{
  "num_hidden_layers": 11,
  "hidden_size": 256,
  "num_attention_heads": 8,
  "num_key_value_heads": 4,
  "head_dim": 64,
  "intermediate_size": 1536,
  "vocab_size": 8192,
  "hidden_act": "squared_relu",
  "norm": "rmsnorm",
  "norm_place": "pre",
  "norm_eps": 1e-05,
  "positions": "rope",
  "rope_theta": 225000.0,
  "rope_fraction": 0.5,
  "qk_norm": true,
  "attn_scale": 0.0875,
  "bias": "none",
  "tie_word_embeddings": true,
  "parallel_block": false,
  "extras": ["some layers without attention", "capped logits"],
  "init": "normal",
  "init_std_qkv": 0.0416,
  "init_std_o": 0.0,
  "init_std_up": 0.0416,
  "init_std_down": 0.0,
  "optimizer": "muon_variant",
  "learning_rate": 0.011,
  "lr_mult_o": 0.611,
  "lr_mult_down": 1.5,
  "beta1": 0.9,
  "lr_head": 0.0192,
  "warmup_steps": 0,
  "schedule": "wsd",
  "decay_fraction": 0.8,
  "decay_shape": "linear",
  "final_lr_fraction": 0.0,
  "batch_tokens": [16384, 32768],
  "max_seq_len": 1024,
  "doc_mask": false,
  "train_tokens": 255100000,
  "max_steps": 10768,
  "dataset": "wikipedia_en"
}
Each number is 50 + 10 x the weight over its row's rms, rounded and kept within 0 to 99. Layers, rows and columns count from 0. The size before them is the row's rms in percent of the matrix's.

# layer 7 attention query, 512x256, rms 0.17, rows 129-146,192-210, columns 0-127
053:50 43 49 53 60 51 32 44 48 48 37 25 51 53 52 61 41 50 36 51 47 59 51 53 31 56 49 73 49 36 46 52 46 69 57 34 38 46 53 42 50 35 47 42 48 47 75 54 31 58 71 55 56 44 49 49 41 36 55 48 49 54 65 59 83 45 53 56 46 65 43 49 56 61 57 44 45 34 52 72 34 54 47 58 44 39 29 35 65 26 53 62 67 49 48 52 40 48 35 40 51 36 41 44 60 51 60 50 58 43 53 47 66 43 50 56 52 54 46 61 66 47 57 50 44 47 33 61
071:53 63 29 54 47 49 53 42 61 60 45 47 58 44 55 53 51 51 49 46 45 48 44 35 59 33 49 23 67 39 50 46 55 47 43 46 63 48 51 59 53 35 26 67 54 39 53 50 40 49 41 59 60 51 58 48 58 62 55 50 46 46 41 49 39 60 43 39 65 43 41 37 53 39 48 51 42 65 33 34 53 55 49 46 55 60 66 59 39 75 58 40 51 48 62 43 66 49 47 51 54 43 51 41 27 28 48 53 40 54 51 57 55 40 60 55 39 40 30 60 28 43 43 40 39 48 57 28
063:55 38 65 38 50 64 55 59 54 64 60 56 50 54 54 49 45 51 59 39 52 37 43 53 41 59 55 59 39 50 44 45 62 49 51 41 60 62 50 66 44 59 33 53 62 52 85 70 54 49 73 72 60 53 53 40 58 44 57 70 48 64 59 49 61 44 64 51 53 46 51 52 56 40 38 30 48 60 36 57 64 50 38 65 47 61 38 58 44 56 36 54 57 55 31 42 48 59 52 45 46 45 37 50 47 54 66 52 75 59 69 65 55 63 45 55 51 61 61 44 46 61 42 53 71 57 70 59
075:56 58 56 62 61 69 62 67 54 48 51 43 78 39 51 51 56 47 62 44 58 58 51 44 50 54 43 51 60 54 56 40 60 29 62 46 50 55 19 62 47 36 42 67 51 47 49 65 39 54 44 49 48 61 63 50 56 67 56 60 40 55 52 56 39 53 50 55 55 35 49 51 46 56 53 43 43 57 46 34 67 41 38 40 60 55 56 57 45 72 43 44 37 54 47 46 63 44 57 54 46 38 47 39 36 32 49 44 59 53 52 56 44 54 64 54 39 63 35 61 32 41 61 49 37 53 59 30
063:39 43 47 36 53 31 50 45 49 58 49 31 35 56 74 59 43 56 56 63 44 48 57 54 48 53 50 37 53 37 48 57 27 65 31 61 52 55 58 45 46 46 68 40 46 61 42 40 55 34 58 60 42 40 39 60 44 39 44 46 59 48 34 61 62 47 39 45 34 57 60 48 60 43 47 55 68 50 60 68 40 67 57 48 48 46 40 45 58 58 52 58 50 47 61 62 44 41 44 47 42 49 55 53 34 61 49 57 34 49 45 46 54 58 41 41 67 46 38 56 52 48 55 54 50 51 41 55
090:26 39 45 48 37 53 38 25 53 37 64 58 53 44 39 28 38 56 57 42 67 30 53 56 36 55 44 50 46 59 66 36 50 50 33 45 48 51 54 58 59 51 62 47 36 42 52 47 36 47 54 36 56 43 54 55 40 64 40 52 61 46 49 49 48 40 50 39 42 47 45 49 47 46 47 48 55 53 66 56 46 43 40 52 57 53 41 57 41 29 42 37 53 60 60 54 35 61 54 45 47 40 53 68 61 27 41 39 46 59 42 42 48 48 40 47 47 54 66 65 56 48 67 39 36 42 40 47
071:49 59 64 47 42 68 31 53 30 51 54 39 55 48 46 48 48 51 58 42 49 60 45 46 47 61 45 66 43 52 63 44 57 43 55 53 44 63 45 41 50 53 49 58 43 58 56 52 43 44 67 44 58 65 51 38 46 42 74 51 35 38 56 44 46 39 60 67 57 56 63 58 44 47 61 37 51 68 57 58 37 42 55 70 59 42 60 50 43 42 45 50 53 68 63 29 42 60 63 46 21 57 49 47 64 44 67 53 30 67 41 67 40 48 51 54 54 41 42 50 57 56 50 44 64 54 57 52
110:52 51 47 57 48 52 50 58 44 41 53 42 56 42 54 52 49 44 51 54 62 54 43 55 45 41 61 48 50 49 46 47 60 32 54 56 47 47 37 51 51 44 52 49 61 38 23 58 61 31 26 53 36 49 51 45 62 59 61 45 59 35 60 48 49 56 70 58 82 46 41 49 53 60 52 52 32 40 46 55 55 67 54 47 46 50 53 55 46 34 63 54 35 40 58 68 51 42 68 59 49 38 48 45 37 45 54 52 67 52 61 52 49 51 31 41 39 65 51 69 51 74 43 40 69 71 49 73
107:42 74 44 33 46 43 30 42 34 42 50 73 46 36 54 60 43 38 53 51 57 46 42 43 55 49 41 31 47 60 58 36 38 39 41 42 38 39 66 53 67 60 52 34 50 54 53 54 37 37 50 52 41 57 40 49 44 55 57 57 57 43 65 25 45 51 57 56 49 36 49 51 57 44 50 51 43 58 51 41 45 49 50 55 59 45 49 58 38 72 60 60 60 56 39 52 54 44 54 48 41 36 44 47 56 70 65 52 48 46 45 29 59 57 36 54 52 33 39 55 55 44 67 58 54 38 62 39
113:60 29 61 43 59 57 60 58 56 34 49 35 41 45 53 49 54 57 57 61 48 40 38 48 58 65 60 47 40 56 58 33 38 45 61 42 40 48 45 36 58 51 41 54 36 51 51 71 66 47 50 28 36 64 59 50 61 49 43 53 63 49 41 38 28 53 40 38 55 62 63 44 31 47 60 45 32 45 52 59 47 56 45 33 39 44 53 51 35 52 52 50 46 34 56 39 54 51 50 46 41 30 45 54 57 50 36 60 38 43 53 39 36 47 43 43 42 58 40 43 43 53 52 46 62 46 63 70
100:49 49 45 56 54 60 49 42 55 32 54 49 54 54 35 63 47 43 50 37 59 43 50 45 35 51 46 34 36 41 46 53 48 48 54 45 54 34 69 47 58 50 57 38 67 73 59 44 54 65 42 51 51 49 47 54 28 39 47 31 69 66 52 40 49 56 53 58 42 29 65 41 50 61 59 41 33 60 69 43 56 45 50 58 62 62 51 54 67 56 45 49 36 44 57 44 54 41 51 64 63 48 58 54 47 49 41 51 47 39 25 51 53 59 45 44 58 45 54 73 35 51 37 52 66 60 36 55
109:50 66 55 70 55 62 43 38 42 43 41 46 52 39 40 46 58 50 72 32 52 56 64 37 60 50 60 50 40 45 38 25 57 40 51 46 59 40 64 50 45 61 41 38 65 47 53 41 42 53 33 38 37 46 47 40 63 68 46 46 46 49 58 48 61 37 47 60 40 35 63 62 43 56 41 46 51 27 41 51 50 37 57 40 53 41 39 47 45 61 49 61 39 53 31 37 29 26 49 41 52 44 44 36 49 48 47 39 54 38 36 51 50 32 48 51 50 47 54 53 47 42 60 51 46 45 52 56
121:68 39 41 49 52 39 48 52 39 52 40 60 62 59 53 62 60 63 48 56 46 61 56 54 59 65 63 45 51 62 57 42 45 43 28 40 51 55 36 34 57 52 38 46 48 55 28 54 53 56 45 59 65 34 44 40 65 48 53 40 42 49 43 48 43 44 36 66 47 56 62 50 36 39 50 53 63 57 52 58 45 65 48 45 64 45 43 41 43 49 52 47 52 58 39 47 55 63 65 69 50 56 24 63 50 25 46 75 38 46 54 38 54 48 53 29 41 46 51 44 51 55 52 64 54 48 51 53
118:46 53 42 55 49 50 43 50 56 49 68 54 50 58 46 51 65 49 69 55 59 35 45 53 64 63 53 58 59 51 44 46 65 43 61 45 40 54 33 40 49 46 55 42 56 42 48 44 50 50 48 32 46 61 54 56 40 60 63 32 60 67 55 51 49 42 49 49 39 60 49 43 46 50 22 59 53 33 37 60 56 60 40 50 48 68 30 58 67 35 71 34 49 46 49 43 60 43 34 54 68 58 37 39 54 48 50 36 45 40 55 38 65 39 47 36 42 59 45 44 52 62 67 58 40 65 41 57
120:47 35 55 67 41 57 51 57 48 49 66 47 66 54 39 48 61 43 72 44 36 56 46 56 44 57 52 49 46 45 46 41 42 63 49 43 52 46 61 51 43 39 60 49 40 52 65 40 37 48 54 66 40 51 49 69 42 56 58 55 49 35 43 41 45 24 44 45 58 67 40 46 56 52 36 25 51 54 46 24 46 69 51 33 49 37 60 60 47 63 60 72 65 60 42 51 58 49 46 45 63 68 64 61 58 50 55 50 28 39 64 39 64 39 54 49 62 61 55 36 52 32 53 54 49 59 48 64
049:48 54 53 51 34 47 47 38 39 56 61 57 58 56 59 40 28 53 51 49 35 47 50 53 53 41 77 50 41 53 46 57 47 61 46 62 55 54 56 62 69 69 53 55 44 39 31 46 67 52 50 58 53 34 48 49 58 45 45 58 42 53 67 53 47 39 69 54 63 56 65 45 51 36 47 53 44 64 59 60 44 53 57 60 49 55 60 50 55 43 59 39 32 64 58 56 76 63 43 55 64 71 49 60 45 70 60 52 61 49 58 44 76 49 70 36 65 44 54 50 71 48 63 39 66 52 38 35
043:44 61 49 47 55 46 59 57 34 58 73 55 60 56 56 39 45 36 59 50 52 38 55 44 59 59 45 39 50 50 36 47 64 41 53 49 51 55 38 42 50 59 53 53 67 61 61 62 38 42 67 53 50 42 47 50 43 39 44 47 40 55 66 44 62 52 46 52 38 42 45 29 40 50 34 51 45 50 49 62 62 38 48 57 58 43 42 44 48 67 40 53 58 34 58 37 44 33 40 44 41 36 55 62 52 57 62 56 67 62 45 44 31 46 54 65 33 44 44 47 40 58 67 52 45 55 43 51
054:60 55 54 56 59 40 42 53 67 27 53 30 48 55 38 48 55 49 48 47 59 62 51 52 56 43 39 45 64 42 45 59 53 72 46 45 51 40 46 33 68 55 40 41 45 52 44 36 47 37 47 44 43 43 55 59 49 40 41 51 56 47 39 51 47 44 37 39 57 57 46 57 52 60 42 63 42 48 40 42 56 61 65 34 38 60 48 47 50 43 60 50 49 48 43 58 20 32 49 62 55 57 46 51 44 37 34 52 32 50 50 60 39 36 40 40 59 33 38 56 58 45 53 48 42 55 60 56
037:68 50 59 45 44 43 65 53 46 49 58 51 54 40 44 62 63 37 44 45 44 55 42 39 65 64 68 42 38 29 42 51 63 52 72 47 52 53 40 49 38 53 39 42 46 64 38 59 70 53 40 61 50 47 61 54 45 53 42 56 45 34 63 38 46 45 60 53 54 35 34 41 51 47 49 57 55 29 63 62 54 55 40 61 62 68 44 52 54 33 59 63 31 48 50 37 50 42 49 41 38 39 43 54 47 49 57 47 60 44 56 57 51 59 50 45 57 50 49 64 56 45 59 48 34 44 52 37
046:38 57 42 41 51 40 40 65 56 49 37 31 56 43 57 66 53 57 56 48 44 43 59 44 44 48 39 34 51 45 46 57 47 72 54 46 53 37 37 32 56 45 51 58 49 41 67 51 31 34 58 54 25 69 65 58 50 44 43 40 59 48 49 40 48 62 57 55 50 46 61 29 55 32 50 39 35 51 40 59 60 44 61 46 51 67 57 44 57 62 44 42 41 47 46 50 44 44 44 33 64 64 58 37 52 30 61 32 54 37 34 51 48 51 51 50 42 46 48 59 35 47 34 63 61 58 19 36
049:33 34 44 64 62 47 52 46 53 53 51 60 48 56 60 48 34 65 42 52 42 52 51 43 49 51 61 56 44 46 55 54 47 58 50 44 50 63 69 35 47 41 56 70 48 63 40 34 67 54 33 41 44 29 38 38 67 51 40 47 45 34 46 47 48 55 42 36 60 50 43 54 63 55 42 53 74 49 48 52 51 51 50 24 38 41 32 60 43 45 43 54 47 49 40 51 30 53 74 57 55 42 51 59 40 49 46 40 61 44 46 51 57 40 55 38 47 28 47 57 59 54 54 50 31 35 67 71
050:64 56 53 42 45 52 58 67 66 62 49 30 54 59 42 40 54 42 54 49 44 59 48 58 52 39 68 66 72 48 43 45 55 44 50 62 37 50 60 65 57 54 50 56 57 50 42 50 52 49 60 32 45 78 45 39 61 51 50 39 53 44 49 43 41 37 53 42 54 60 46 64 45 52 46 57 55 36 47 42 60 56 58 55 40 38 57 54 55 41 38 39 53 34 55 56 49 50 48 67 53 55 45 71 73 33 49 35 51 42 46 38 38 47 58 31 37 56 43 39 60 24 39 48 31 52 61 46
061:39 38 46 65 73 62 71 44 53 45 55 35 56 55 50 48 54 44 51 60 40 60 54 36 44 48 65 62 51 44 47 70 52 51 52 56 41 53 53 46 51 44 39 50 37 60 45 55 60 70 39 41 29 45 45 58 67 54 53 42 60 40 57 46 61 48 53 63 42 51 57 46 63 46 45 56 44 19 45 49 31 49 73 26 47 61 45 38 53 44 62 43 37 49 49 45 47 28 61 61 47 54 55 42 60 65 41 57 57 46 56 42 63 47 61 37 48 41 49 57 50 40 50 56 34 48 37 45
073:44 53 41 38 44 34 28 42 45 47 49 66 59 40 41 56 48 53 56 49 53 37 59 56 43 51 31 39 44 49 59 32 55 43 46 38 58 48 44 44 46 58 54 45 56 36 59 43 45 38 65 43 66 29 53 48 30 45 48 60 66 58 36 56 62 52 65 46 47 49 40 56 55 66 47 52 53 77 61 53 65 37 27 69 57 61 48 61 50 50 34 56 51 60 39 43 53 69 35 37 54 49 43 59 35 31 50 45 47 63 45 44 62 61 47 55 51 59 58 64 41 60 43 45 64 54 54 40
070:39 63 55 31 46 36 39 40 43 49 65 58 39 40 57 40 43 64 62 47 59 41 43 40 65 52 46 49 41 48 64 43 48 42 48 39 47 58 57 34 52 47 58 48 65 37 71 40 43 57 47 43 46 46 61 65 36 45 37 62 51 60 59 28 61 66 42 46 48 55 58 53 56 46 55 56 60 70 47 36 57 37 59 43 58 74 74 51 50 44 62 43 62 68 43 56 32 59 63 46 47 57 50 57 51 47 50 48 52 70 49 52 61 63 34 48 41 40 65 55 39 49 57 48 58 37 50 56
070:36 45 52 51 58 66 42 47 29 40 46 39 70 53 51 44 50 58 68 46 47 64 54 42 40 52 56 64 52 48 57 42 58 48 46 58 50 38 46 38 52 48 55 48 52 52 47 63 50 65 50 54 44 35 55 37 43 52 64 29 43 48 65 51 58 48 52 57 76 63 71 66 53 30 43 62 45 34 71 58 56 48 62 71 51 56 57 59 47 34 57 56 37 60 55 36 46 51 56 50 44 33 49 48 46 42 44 52 36 43 53 60 38 62 64 54 45 44 26 53 46 49 54 49 50 67 42 48
104:53 59 57 55 50 40 59 55 49 43 60 37 58 43 49 38 53 36 53 54 48 53 38 43 50 51 58 43 51 47 55 53 68 36 46 51 44 43 45 54 45 45 51 50 57 48 17 52 60 44 24 44 36 49 50 48 62 62 54 44 46 20 58 52 46 60 62 49 81 50 37 51 43 53 56 42 45 47 46 59 48 65 63 45 43 47 48 54 46 43 65 59 39 33 64 69 53 45 68 62 52 42 49 46 47 58 46 52 60 46 59 48 48 55 33 43 43 62 52 71 48 72 50 49 76 62 48 59
095:43 63 39 33 54 51 34 53 47 47 45 79 50 33 58 60 49 41 56 49 51 46 46 44 63 56 48 31 50 44 50 39 38 46 43 33 36 36 61 56 61 51 37 30 66 53 53 47 46 37 65 51 32 59 38 55 42 52 56 64 51 55 65 27 56 55 57 46 49 43 58 53 50 44 52 50 41 51 49 39 37 59 45 69 57 53 44 58 45 59 56 56 60 57 48 49 50 46 50 49 38 30 48 52 52 63 63 60 45 39 44 33 64 48 34 63 47 46 52 50 50 38 58 54 47 42 62 43
098:60 28 61 44 57 69 61 53 58 40 63 37 50 32 43 49 56 47 53 60 47 38 44 53 57 51 64 45 37 54 59 34 40 48 59 43 40 64 43 26 57 51 42 50 32 45 48 70 59 51 53 32 36 52 51 53 61 51 38 50 71 54 35 45 29 55 34 36 55 61 59 45 39 40 58 48 31 46 48 53 46 57 46 36 36 45 49 46 34 43 52 47 43 40 57 41 55 50 53 43 38 36 43 56 57 44 39 56 40 50 48 51 40 43 47 45 38 60 51 57 51 47 53 42 53 42 61 59
090:45 56 40 51 53 57 50 50 47 40 46 60 44 56 48 55 52 46 45 42 62 45 47 47 38 64 46 50 31 41 54 56 48 62 56 43 50 40 67 44 50 56 58 39 62 70 60 43 53 63 47 39 51 47 47 55 21 50 45 34 60 76 58 42 49 61 52 62 37 22 64 44 59 67 59 39 35 57 63 41 64 46 45 55 51 62 57 48 51 63 43 42 44 45 57 45 48 47 57 68 60 41 48 62 43 39 41 58 47 44 37 47 49 59 54 42 63 56 51 64 32 61 45 48 54 58 46 62
098:53 67 51 60 54 57 44 36 37 46 44 47 44 42 43 47 54 49 70 36 57 47 59 43 55 41 69 51 48 40 41 38 52 38 53 56 57 39 52 53 43 35 53 40 65 40 53 38 34 46 35 36 44 42 40 54 65 63 54 52 38 46 56 37 61 44 38 66 44 30 56 75 47 55 38 44 55 37 39 50 51 42 62 41 53 45 24 52 44 62 62 52 49 55 44 47 26 43 55 39 58 44 45 35 50 46 45 44 46 46 48 50 55 40 60 51 44 41 46 61 46 47 57 56 50 40 51 53
109:70 41 44 47 47 32 58 57 46 50 32 61 48 60 48 60 61 65 54 56 50 59 54 57 52 57 57 36 42 56 50 44 38 44 31 30 55 60 37 44 65 47 38 40 45 52 32 61 44 49 46 59 62 34 40 49 63 45 49 39 45 47 43 37 42 44 40 67 41 56 57 52 29 49 51 56 69 59 52 54 50 66 43 45 59 43 55 46 52 49 57 51 60 64 38 53 48 70 58 66 54 61 23 69 45 21 38 62 41 49 49 48 55 44 48 32 37 48 50 35 50 56 36 64 50 50 57 53
099:46 54 42 53 55 40 41 51 48 56 61 57 58 49 57 53 61 56 71 49 54 43 48 52 71 61 54 46 50 55 41 51 56 56 64 46 41 50 32 39 48 50 57 31 65 42 50 44 53 44 42 45 44 52 49 49 44 57 49 30 55 63 57 63 45 47 56 47 44 63 44 45 42 56 24 68 62 33 48 65 53 60 39 49 46 64 20 56 67 40 69 41 53 54 53 41 65 50 39 50 58 54 42 40 58 50 42 49 41 34 51 39 57 27 45 31 57 55 44 43 50 64 58 55 42 64 48 48
105:48 39 52 73 47 56 47 56 47 46 61 49 66 63 34 50 56 46 76 46 45 60 37 55 37 58 54 58 45 43 45 40 33 61 42 49 50 45 56 49 54 45 52 54 35 52 65 48 41 46 56 59 41 54 50 71 44 50 57 55 50 35 48 49 43 31 42 45 68 62 38 31 52 56 41 31 42 61 46 22 47 63 43 32 48 30 53 47 54 60 62 69 63 47 40 47 56 63 54 38 59 74 61 62 55 49 50 47 31 50 62 31 63 41 52 45 60 59 58 39 42 33 57 60 48 59 46 61
053:40 83 53 38 57 42 50 48 52 44 51 67 55 55 50 54 53 63 42 52 49 42 59 56 45 47 48 73 41 46 54 59 50 41 46 46 53 48 68 56 53 44 51 42 50 41 44 31 41 50 44 46 42 40 52 61 41 57 30 60 39 51 47 57 39 44 62 63 38 36 70 74 57 55 59 52 43 52 51 54 50 43 50 49 38 48 53 56 34 44 58 60 57 44 59 46 45 60 68 50 56 50 58 50 48 57 67 46 31 54 63 50 54 59 49 48 36 47 50 48 52 63 44 33 68 53 49 48
043:41 46 40 34 45 59 42 32 60 54 76 48 53 46 54 59 44 51 51 51 59 47 56 38 46 38 49 51 50 50 66 41 50 53 38 51 52 59 38 53 59 52 53 70 37 44 39 47 53 42 51 51 61 31 57 43 44 38 40 53 39 54 38 53 59 52 49 39 65 63 63 69 39 32 37 57 51 49 40 53 59 48 50 32 42 37 54 44 36 54 41 50 58 49 35 46 70 59 52 47 47 47 58 60 49 49 51 44 40 64 53 52 48 43 43 51 35 62 42 56 46 40 28 35 37 60 63 52
043:58 60 52 51 56 57 64 58 32 38 45 57 41 51 45 46 69 53 50 45 41 53 53 49 68 80 37 45 51 52 29 32 44 48 49 37 64 54 44 38 50 61 38 47 41 42 40 63 54 42 64 42 51 44 42 68 38 33 58 57 46 55 42 48 38 44 46 50 49 45 53 53 56 37 44 38 21 49 51 63 54 45 49 38 60 45 42 48 45 38 45 45 27 56 48 35 59 55 41 46 52 35 54 60 36 39 40 42 54 54 47 48 35 57 53 66 48 54 63 74 55 54 36 38 76 61 49 33
# layer 7 attention key, 256x256, rms 0.175, rows 64-81, columns 0-127
039:51 62 46 45 49 42 37 37 59 46 64 56 38 55 43 48 58 58 47 60 75 39 48 29 51 49 43 61 44 72 56 58 50 49 47 47 51 50 39 53 74 44 64 56 61 43 35 30 48 47 49 29 72 45 45 49 47 44 26 44 65 64 48 43 53 65 50 58 35 42 65 46 54 42 34 36 26 62 44 30 61 55 62 54 42 43 54 50 45 62 71 49 54 75 53 38 38 53 41 57 57 58 47 40 38 49 47 56 50 61 51 47 50 32 53 51 54 59 64 50 35 55 58 53 76 45 55 63
046:53 50 51 64 63 45 74 63 38 66 47 49 58 56 55 38 51 49 59 45 45 58 42 43 55 46 58 48 62 68 49 42 50 43 48 48 53 47 43 57 29 62 47 55 62 56 35 49 60 31 47 51 48 45 48 64 45 55 58 63 59 64 40 56 32 49 44 42 51 44 46 56 55 46 57 49 51 47 55 42 60 66 43 49 61 49 50 60 53 60 43 52 50 59 65 37 55 52 54 48 35 41 57 72 45 52 31 64 64 71 41 50 55 39 49 52 62 62 52 35 51 44 47 46 67 44 65 45
039:53 40 62 53 43 65 58 49 40 55 52 54 41 42 42 53 64 31 64 58 61 58 62 62 47 63 48 65 45 47 51 74 58 41 50 44 40 40 39 57 39 49 43 23 49 34 53 62 55 37 51 39 45 59 41 57 50 50 47 58 59 64 47 52 62 47 58 54 38 52 67 61 51 57 56 47 45 46 57 31 55 42 31 44 64 61 50 55 56 54 52 34 50 34 40 47 59 52 37 34 33 55 54 42 55 59 67 38 59 45 51 52 52 55 53 84 48 54 46 43 67 64 51 52 52 65 59 64
036:28 56 47 53 47 59 60 37 47 31 53 67 59 38 48 40 52 41 50 48 42 69 49 48 42 69 31 50 39 41 55 61 65 45 53 60 42 46 43 58 43 50 41 60 44 50 48 48 58 52 57 58 55 21 51 57 48 68 46 53 52 55 49 61 39 59 44 47 54 37 54 48 49 45 59 63 58 46 47 52 58 38 31 40 74 68 53 52 56 53 50 18 61 60 43 31 59 59 53 59 25 56 63 40 48 57 54 48 51 57 49 59 49 38 50 63 48 54 45 38 43 76 66 43 55 51 47 52
041:70 49 51 44 44 51 62 50 51 56 29 49 27 48 34 73 55 46 38 44 55 51 56 45 51 54 40 54 29 45 49 64 43 55 47 50 63 47 86 50 44 39 48 40 52 54 67 35 58 39 27 49 48 61 52 39 43 47 42 48 55 56 47 61 57 47 51 52 37 53 56 59 49 35 46 69 43 64 28 48 45 62 50 53 39 75 45 42 51 52 46 49 64 40 39 59 43 44 52 37 48 59 42 57 50 50 49 45 40 27 50 50 35 51 50 58 52 42 60 55 47 56 68 49 52 42 48 50
040:61 59 52 67 40 60 44 37 38 38 70 58 48 47 52 45 42 55 51 59 39 61 34 57 53 63 47 57 28 57 57 51 55 38 65 44 33 57 43 50 58 47 52 52 39 47 43 79 52 57 52 44 45 48 58 48 52 59 59 20 54 28 58 43 66 50 54 67 49 51 69 46 34 54 39 32 48 57 47 45 45 35 58 38 51 35 50 45 34 53 47 65 64 53 59 39 51 56 53 54 55 46 49 54 62 52 54 46 51 54 40 47 51 44 41 55 44 50 36 32 61 50 45 56 48 60 53 47
056:53 53 45 56 67 59 34 54 52 58 50 44 47 46 56 61 57 48 47 24 54 45 57 54 48 45 28 36 61 62 52 44 39 41 43 39 51 44 50 39 55 61 31 51 57 65 39 44 47 31 42 56 61 61 53 39 41 51 50 55 55 40 46 59 37 49 44 49 58 37 28 45 49 53 63 42 51 66 56 58 42 54 41 58 47 40 50 39 44 44 31 65 52 65 39 48 66 50 50 40 62 43 47 65 54 39 46 35 43 75 61 35 40 61 54 28 46 54 58 76 45 37 56 48 51 37 55 33
065:61 56 67 69 59 50 46 47 47 56 62 38 56 49 38 51 37 56 53 34 47 58 52 39 43 62 41 52 58 61 56 57 56 43 39 50 49 42 54 48 58 59 45 45 42 62 42 46 41 55 28 53 47 56 57 34 50 42 63 57 51 30 50 72 32 42 47 43 54 40 36 40 50 51 44 47 51 53 59 39 25 64 50 50 58 51 49 45 47 40 35 56 54 38 71 45 69 42 60 52 52 53 56 54 61 58 46 57 50 58 51 51 41 66 48 43 61 49 63 60 46 53 51 49 65 21 36 38
100:33 42 46 65 72 52 50 45 57 33 55 46 46 46 36 56 51 42 57 51 68 41 52 45 63 42 55 56 64 79 52 45 50 57 35 57 37 54 56 46 28 73 54 63 44 50 49 54 69 38 24 43 46 61 53 58 68 39 66 45 47 55 44 45 45 53 51 56 59 42 43 42 54 50 50 50 45 38 56 59 62 49 59 60 53 38 57 50 54 32 46 43 45 67 43 49 54 53 49 47 33 53 56 55 39 53 61 45 54 56 50 38 40 75 49 33 51 49 53 59 35 54 44 57 60 58 52 48
109:39 69 54 42 51 60 49 55 48 38 38 50 50 44 32 46 24 38 54 44 55 60 68 46 36 51 42 47 49 64 72 49 58 30 34 46 48 59 54 65 63 34 50 36 52 31 64 53 40 35 46 58 57 52 38 42 46 31 54 52 60 54 54 37 47 55 46 53 49 48 52 36 65 58 42 47 57 53 65 41 49 45 61 42 64 33 39 51 54 67 61 51 65 66 51 47 59 52 50 36 49 57 50 68 54 46 58 47 49 41 62 49 70 55 46 49 78 37 41 40 47 36 52 51 58 39 57 57
123:56 49 61 56 62 50 42 48 33 48 41 55 55 42 38 49 58 55 41 59 42 58 59 50 54 65 61 39 41 49 55 53 46 40 38 60 64 55 55 50 39 51 49 53 53 48 49 80 55 48 41 29 42 46 72 35 55 49 50 41 51 34 43 43 38 56 38 51 63 43 51 44 52 27 43 57 49 42 41 47 52 54 51 28 53 44 53 56 37 57 48 45 43 36 55 46 47 49 44 59 64 51 55 63 68 48 36 59 44 27 43 43 27 59 42 46 47 34 29 32 55 57 45 52 64 35 57 49
120:50 49 56 55 61 51 38 50 53 50 45 39 42 48 44 56 59 55 59 42 36 52 65 42 39 49 49 50 56 40 24 35 63 48 51 56 55 56 50 41 54 45 70 34 64 45 51 29 39 58 43 53 41 65 64 48 56 45 69 30 65 60 40 37 62 44 48 46 40 62 64 50 57 59 61 37 29 46 80 48 45 41 67 53 70 41 41 38 61 52 44 40 43 48 48 51 60 41 35 45 60 54 59 48 48 45 54 40 37 41 34 46 44 58 28 49 49 52 57 60 28 39 46 48 64 36 45 38
112:36 38 53 55 57 40 46 51 60 46 53 33 38 26 66 60 30 39 58 50 54 52 42 41 54 38 53 50 39 41 53 42 63 41 37 56 29 57 57 43 42 55 45 61 44 56 80 53 42 41 48 44 56 48 28 43 59 46 15 56 24 58 30 35 62 36 32 55 46 66 60 58 36 50 47 44 50 38 40 45 54 57 41 51 48 62 54 56 59 55 69 56 43 49 52 48 25 39 54 62 36 55 51 44 52 34 53 52 56 46 46 64 55 43 50 60 54 46 64 41 34 52 48 42 60 65 45 56
135:63 51 62 55 41 56 45 37 34 56 47 51 56 45 66 45 49 63 38 46 35 45 67 45 53 61 63 55 39 50 58 53 55 57 44 49 52 42 38 58 66 48 63 59 65 38 41 42 50 62 30 64 47 52 44 44 69 32 53 30 36 64 38 50 57 68 54 51 47 54 54 37 55 42 45 43 58 50 53 49 59 45 59 45 48 47 40 53 40 51 53 36 36 42 61 44 37 52 54 42 56 38 48 25 31 46 49 69 61 56 66 36 38 37 64 48 71 54 63 66 57 49 51 55 44 35 54 62
123:48 50 58 67 40 70 42 48 41 43 43 45 45 47 48 50 56 52 49 58 50 51 52 44 50 46 42 62 38 50 47 56 62 50 45 55 38 50 33 43 28 40 44 62 44 65 47 47 44 39 49 58 35 45 60 59 28 38 60 56 48 82 56 61 61 50 42 38 29 48 60 61 40 57 52 47 49 53 57 44 46 58 60 71 53 55 42 47 52 60 39 46 50 60 56 39 55 47 27 59 53 67 51 24 53 46 68 21 62 56 63 43 43 45 64 52 44 48 31 36 50 44 53 50 51 47 47 66
130:36 36 46 56 52 37 57 34 46 55 61 56 60 39 64 41 55 47 67 42 40 49 45 55 53 44 64 45 46 49 53 38 58 55 60 60 47 63 51 62 36 28 61 56 36 43 56 50 35 58 53 58 54 43 58 50 53 72 65 47 42 42 56 54 52 34 40 37 44 67 54 60 74 55 60 51 54 37 54 52 47 68 41 45 60 53 57 59 30 56 48 61 66 68 44 70 53 27 39 40 58 56 44 46 57 59 49 48 45 31 47 30 62 42 44 32 53 61 54 34 60 53 60 50 71 44 60 40
030:61 37 40 56 52 62 68 63 47 56 57 38 47 61 60 64 40 43 59 56 46 51 30 53 54 60 45 52 67 36 44 55 38 53 53 38 43 40 43 52 50 48 40 44 44 59 54 54 51 51 59 46 57 72 42 49 56 46 48 39 63 53 37 44 68 33 48 48 50 72 61 41 57 56 53 58 47 55 40 57 42 36 27 51 61 65 36 51 43 44 40 65 39 49 44 28 43 47 49 43 48 35 52 47 38 39 57 62 66 42 41 53 41 15 53 69 52 29 42 52 32 53 42 56 36 50 42 51
029:76 69 65 41 59 45 46 45 38 44 29 49 40 41 41 45 45 80 43 45 47 39 46 42 48 51 50 43 60 52 43 51 29 53 64 52 55 50 59 44 58 46 55 39 54 54 43 51 38 62 32 51 52 52 58 54 36 40 56 52 67 48 61 42 49 48 58 42 46 32 48 41 66 53 53 32 46 58 58 41 45 40 61 54 53 55 52 51 62 42 63 56 36 57 54 49 79 54 51 49 49 63 49 55 64 63 54 50 66 47 60 69 52 45 37 30 41 49 46 58 51 48 40 57 43 28 33 38